From a checkpoint of a small transformer trained on Wikipedia: 8 layers, learned positions.
Each number is 128 + 24 x the weight over the matrix's rms, rounded and kept within 0 to 255. Layers, rows and columns count from 0. Numbers have three digits each.

# layer 3 MLP up, 2560x640, rms 0.0505, rows 2074-2173, columns 64-127
144127168103091168141121135092142110182112157109124138121155146148131135109109131126107092151136127096147145069130125102092136118168102127116098147077096106156148116151152096099081151124109149
177196141128164121132116134106107102118102150119081177152206156122128113104144123130118153105161130090118107077057109161145133102186118132095155073094127125144151133132170141123082144095140116
113168143096139140129108111145132127147123141110110169148150117157110126154141115134160160127117120111125121113100154159103146135068145104129139164096093137164158142094083161143143109088138099
111139117098146139132129114132152164119153126175109112171106108097132091085120100088093107106143115128149120120130133114154106118154114170127145128130120128138133152114112108124143116131138134
173139116094114145141101136143129124120146127126142095153115093100145110154103146130179124095109160145107143145117106109162142113120105084097150118095140172146118117101117124123159147131110160
157181179114131163154152128131151116162135170149114130148154187157098147130119149130146077111111104155115148159120149147084128164146118134115080153168131129132116161143141083132115118101175159
123120132098114113137161116118116134098089161153113159069118105148105123085120130097115160125121085100105101130131132134122120141173114143127140136153093132087139118160086099133111115078133121
147122125143096127133144127169093143115104143105103135100098124119164154083147110160164176148138137099114108132123125121115144122082133144128132105123131123140122187133160167163100116142112098
118127109158121104119102138118104113117133111153127133073122109105157154143157128171173178094082116122134087189096184108163133115103158126101137100123120115112151120120130144143141186096129103
140170161149163157124152147214137096142153151120131158111089110155111095140186109136119117117089133178079139131159094184143121127157130133134128159128105125122097126099101115157167107105073134
151173170091122104143124094112107097118159124146140119149141153131098121135132137133130158084131112135122142078113138138096129187107103147137101140147136119159154095095069108108056108117145112
126146093107160131114101140141092098125120129179128155091116165139137168155084126122158156117123139126137145117124171100113168104146153111109139115155118122108089132144195162106168167146134091
121111119119113076141141160129114200085123137145149132117122144170112151129100091109125074160143142137117114133132143119073129112099162167116121119134129151138120179084134133153107169124075165
140118114133133140108125158092135135106121148069173127123144133144128162126065154128167191047135176078133138139126117136130054139153103116118119147087096169104209142152155072129129078168145126
161117157095102107103127119132155145150113120136143102116116171116093136131123116161123126133148091127116125123151141132155107105158122154127130105159143162176140163082143103111125101130098149
123106145119132152119119158127153114062109139124124107099144146134145133179191193137131109113114126107125162136138134130126083132117121142077149164144103125152110118138164158103126152109137153
141174109128116109137150107150125110134130155123177122121085140152095100149125149119098162120125158140106120135149131197106122096166123117151132129143187100153130122158142148101114105122139159
124112125114127110120104147130143074116121125143097126145150131139115096147140118148121137192111148135126130161088133129141171102086110133111156113096083116137117167150142102135109138093162159
140121159153146121142133146150099117118100110114153149134127145122116159125159141137133144127128126168114141143122101114122117161121102131118161149141130140092124115164147133093121079120134153
130145140066135140145112143084106130124186108161126144129096093141140091116156113135145104119204123102125131123108111122138106127106104067121148166105118105159088102115132122135133116125166111
158186136132112125094117118111123145115106101169143135178139142150139145113093121160117096161140118138142146136123115146143075119160161082097111096122108147135104135116162123120122111109112190
183140147172143107129125155102105155152128095097132154188158125161101154122148146126162089124145121123110114110091109134095141104105120150123125118113165093177084125122137142123150099161104089
129138162119146178151156127143115164122127111118113160147155136106095143126135144161129161096136136115136126186145141148152116128160102116078080127183160145122124104086094126118136153148157124
148159137135125122158122165178142086154083124134122140141129152126135147123138082136160142112098128152124124092136140182155119083166150138114126127158119157095086109111110130152103113131150130
175157132136158106151104073155055129134092119120127141095135083126144143140132127138201141128143146184101123103178146160138120163143128122125099141095111155098102128126139088078115134117135129
145134108106133061124118144146185150131109171146147134110147117119147095111128134099152156158115102134125103086129109108145141115116189126131148088095149140120102134133143099111113081138126161
143121114145144094134145108113146118126119097148153134147089140137101110120138119142149099131115122122097171101115105138148125127153128131125141133142160151101164111089141129147135141118153126
132092114123133142153140153111139105095105113135107142105106085064167104106095122141100125139121108130101125122127167137086146094117118127153136090142147115129116136133102192121109111111133110
144127094125139107148113123170124126098117098125135140130128085130139105135174100137118160125166123111144148140137120112103119112117151117128123083146113096146141146121119124190156098113126157
105125083120107128137093143143175120149162090160156134147113146108121154130164133150095141122131161114076113124147136081128123176167162147118153079103140106169119113134152132116117098128170099
128128156083149091099158100111139098134083121159147127094125140132091125089124144107133159139158116123117140091103118134167120140127132075121180141137117146119104137138124123113113127141110128
141085121127140144115133138137142134127152176131147104113141098122071130148170142096138139131159128133146131125100130183128120125086138099114111148078099160142156152156095088108146079112125108
113112104122122118178147098125163134133155122105180079171078114113109160150130088139134140129117140133118143113139153115107146156105121125164106128126133108096094156169125152127149127148168132
132101110107136089123169117100143139109088129130159141155173117189124123137171160122119134109152145125106178141123158113144119144143123107097136173149098141131135148121153125118113123163108123
164142113112154094124160131118147103105122174145094165104105103139155141158117134110141135136079139111138159129106100175120128127123150144110098087106136122179093181095128130122128152100133086
149116124090121120148113133099129104162167129170104144125147149117122154106134145158150124171137096098140080134125106142141161099112149171110147149141178176106154164158171133131145106111158144
116136115109122155129172137165128164147123117135137132098090134161112068120139137076135162176162108117114111141106122099148097114129173157154132099139115139126115156097153129136105106164166122
144103159102130129153122104129092085155139120131134111126142131086127129161098122110113124167115132082153110110089151099157161116133103084124116146125110105133125142138152127109079103128099150
132108073100118135123103135165147141113099187143130114131132155121106106112137132105182118089109133137149122108155132117113116136142116105147111155129133125134123130128165138146132142101150074
162140139108165154145092140124130147121109109113131127161142121143185103105103119160115091137150116138110146085142120116108077127110138132113133111158098151149128171103121123199124120159146129
108105116094118162155138153130132128117168102118149137107112139122135127118123103128088120106131161114144156166110141142114121100074109126138136116094083175139125101098110151165127062121142117
121150112142155077148158111138116127091099144077106125108128075093106165131124169115198115107178154157111143173121109119139139150160149126099106137152150131140131116167153118119113158134100102
168124106085121133141157124144143149146119096160119183128090141126116118170124120161115117136114121146128111153118122106162117148139143145108122144155148205142114127118124108148074150169136153
196131145112115158118148116140136153136146109120168154136115170130102153109155167152123152166174160143137155116136176137141140151140130136147124102152112140122116146138129149123140086139079096
148093173134132172118148090122155105138105139152126100089166172146109133159107084126131106096110149129113132127133142119111153127140128152111119106132140130107144143095176141100114154103144140
145113138121129147158116110090130125132119124146126139134112145117135105103139135136102126148127123105165149109132186160096100103139094127077143106123117122129087133107135164132118084138135111
135117091160132146121113137119129105101128112120173113130123092141128112128168118161094128151146141111146116168151138112138144129089091132093086126189150154158111151096138150136123100148131107
121106067166127107083159121105126124152128121144120148127145099105125177115113171134092147114171143116121135109175095159120153117106137113126090150141105111123110080113180151119142157100103175
126142168123168141102155145091135132133138131190110123114095109100088159092089171172173117154122119090149148107093123161102126165125123090081157131149146101092159112120146128115136118080125165
161154143139140122123134110099079187110150149157132122125097129104133140144130128085146151134136160099108133105080112116071131111155157136124148126143170119148094116123137132140118092114100101
144143083126083140144153118126088127122127164101162143139104131112117126114082137132131126116106113159110176129142160104147123108135114152141160080141172137099151143110179125108114106172128112
136107056142115152122115120157116132121142167136139126167126134118106140145122150127117134106153121097064150150130124103125143125135133128125128165123141170080101142163100162122131142129131105
164116091131162130086146127117139146136161123119096136121156146121135111123159105114121074101132128121099177118110132166131157113133143089092122138154139140097110093102126119145128090147119122
136116150141150131098129118094128172140097142114142139151139157170177174108145120204083124123145112121125160129152108162166141110110119167112074110154072150126165133117103140127117123109160172
121146162149112107118139102103156127139156140143119125145120107103063114127172137156151140143129120128096128168160128147104169077097113144154156134110112123112118079105144111090138135105087072
150127083121120094147107115130145152133119104109120103141112135129156152112133101148161130126144137125146113125136089175135140159109121135146104125112121122086129158116108151151136149144156089
142097150116153108111134127114145088158177112141123145105139160124142165157121119148119123098099156117110123145100139117145112095145154114118103115151126094096151147121114118127117115148134154
156117128111140076166094170160108117157101148148109106109147158118139133101136095107171146134164100143129116131126173143125127127169134135126116089134111146068128132090123165127088121143124142
133105138120142147114116120100151103113068125145149143120164148126144141156134111119095146097127111123122099114104186141151168144130131107153095148116133087127125132105125134106128176117107112
108146188167154148121169139115106142130139137168097129132088108163089087126159111079156106127103110108101186149116156130091132121090117137126154114137151115106131110143147127118152122092147096
121121146138110117145166164129123149102121124147133122109124093124116147132150113093153186144108119105099149136137156129137123146088118088176132139106149127110160145079146111092110144144127140
097110096099145121158161142131156116123140120116144124139127136117156151112124109107119118097076134123145140149118096143147152128119120159133148112131103131072122119087158136164097141132078144
075088091128125106115131139125145143115109137126175131134197135110114164178116105131100103137138147107136097111158125171123171161153126089120101145134175185091147140089091133103132150099153097
133140099098148106093129141145130135114137120129104179123126144140129161141096141119098157096100159104152118101154106147103153135139109161129146130122138092152145109121151093186096140115171146
096144171103083109147155124134146113105156130126148146174148129147112142177132104131144136068142131182166162139135150132146115182118137135147158097106105136136127123092151159102175112151120141
150093104176070141172087131067137124117139142135095140136142114072161139071124118105085189142115146091122100103116126118142147128135164113123114121098127158125131149121110132137134144181101153
163116125168109125115132108133101091132120144139134106160167101144124152089111168155154138128155165144135138136039125128094097133146140138129154148137106191163160129115177118127096190124140130
125136138167089143146136156126125118079137138137142145140116121139154130092154162142159113169108131089136093123102148112088152106121177133137136113110122149134144146121141114152141134132129105
127141154163093102141155123163149142090084145117099135103143097109106160119146133140123143097112125136157151096151103157149152131147102151148096140127126181129134158129129131116114122146183128
156137122131110119108108124122104121122097121181100128146144118076111113145134100090095145126104169104104132115145139092133109155146116111121140125130118100091119128136115144142149168144096120
182073154184088147156114130126137101155130164104120172159141115130112087127135104155124174120145134138128116157116156132120133157124098149162169118086116142120111152152154113131148139146121103
100129115101119130128137155149150089120154101122116104124119146134148127124111138139199149109133090103126106164157140109160113100159139134130108159136116132109150146118113134184118123095168094
128179152159134073117140179110124148134143188158128120121132118118145116135113107113151150108208154140127102180136128063144124168132111154105113122107109132129102089117118103133162122139113103
123143112087158124139173143096120089125158119156134134111133103155098100179097135131157082115112139133133134085112115095088120126106151122136116102147135138100123114152115096149144121137117086
139104099145182125123107099122134127149159132123141147140106133161104115183147145124158128120135136127110106113131139096087163130185104105145183150135136141130125102122157103154131118144141139
102093125140114128146105103190095094122079136128127155160118145154116121139101120130108088153097095145171127161105120151140148147158103118085138132155115155162133099087130128094153049132115186
119110157119130127141116177122116086109170130097106111107115129143136090129161174137137107153134124137096121128097109128118163161164150142110121109086074074136175166084107104130143130072161096
108155115090138114138182101156138123130126089103180171121146108126127128102120089111171117096133113128109131141088118140094132141132120118150121148144175095121150140154125151133106149114103122
133134104115149123108146132167117124147135144173147171139123106101131084137143137164103140134131115141096121123106126120130149099133122126138118154076093193131135143089110127111070159121112128
148156134116122128169140120159154138119080140100144171185111113133160129139115103155192132135108128119175160130108121132110140126130147071107114155125108104149092150171125166149115166106086118
147129145123096111109123114146119072159081098150149139157121127097132134117114115114171088129093107167197099116121122127094172150160143133163154102132166151102151145139128146153135125120158161
157106103106076181142121128129145147137115159120111120117156111137169134144143083138182127138113138112149104135114122133124139116125151102136125097117145146137144095103134160098114121101084059
167118125145088118174074096141134085130194117148147078107122135126109143125137123162088132156095155076147145158138168162095137142139132148120107137120133116142135139196131102120113117053135135
101137115129124107128141079126111151121155126114138121157102142121134141130134139155112150128129126108118127123126152135131163159085101146089163124143112157136176129091148116121128114137111155
105136137125119141101091168107160118127082150096128120146136141148145139134125078127156106192093149108114118123104139177141165110131107113124142125123176117124130096130141104107148116140111119
098150107125161120147121134120123094142118111122121143132149104146124110090136124100138093122162080082142134161143089150114114081097099115117134144121106107138138197148125119141130087097139129
139119148123127110116157165154135138136145130116148138093156141123123111102136129157147102135104140100112098106106104161154135151085134144101107130120124118147128155100126135123097114106114161
121110118125113147130083112126145133111121134127126136116110139104116124071150134074140103125116132135123135124173088153146126137115098125123132115139158130119135102151124111111156126108106090
118164083146107138110112108128142138140119141095115097134146162125154162130152083167109130183137139111128174111140086098156221102113156112106164132127113121136073155141169145140184153137112095
130149131143142133127132180134136109146132095127121132137138133146109119133152122180163093102111129099105112104177104101132132132123153106163114111057114136150144073124131162127125125109114127
148182166169098144067143131176129105089160119117132136164109111108117161112172149122134143140110141165122173109159180132098108151175144142088123132094114094142125153117129074114145112107114124
132079152148166160134156138122091148100124122110126137167111127119138125129119161126123126103160113131125159130110147123183127172097132078130142113144141108188099104134113111096124123132106090
120130105120150174152161162138141102120101139151129129121118101105147147140128127139151110108147137151111143130125149152095137129131122148136144107159150135153179163119119163121119101176159124
119117135140143110118096159150125146127119109125180154126092130117141120128134158122091127131140114086089118116117146171141114093146113115125143158092137114130119168109159151132095099075118137
152124149153150116129117147134123144092105141154149119114113153119123145112148164096126132136140183142145113138159152116140108145144130132141140143132137166146102164145137128130144166105122141
102175133136129115133135148122114149142134117092155174147114090142099127123143092143137121132162100095118091126163132141166166141138128146124152181152109114106144147171146113093121122112111150
115148167141141147103127139117135116175133127162116114087143133097152121145120119125142177096126145117145161164143140142141137174132128132153121142142111149169128122113123146079133133119134132
140137150164146145110097141108127128146146178196123121123195123089152104087149184109098109127151105082106129126132132109069107127126120147099129148132103099117130174111128134081132096129111136
109149107161146092154125115120161130178145145172157115114125122174130139104094105089135138126100157124154131077133170148159119147144123133113117114126131104132144161151093123152104124141133137
144125119094139154132145132147118150154148137144155110132111108157115171119119145119111099161117150159127164119107116183133099134132131087129144166133123101131155114115135130129147142077095129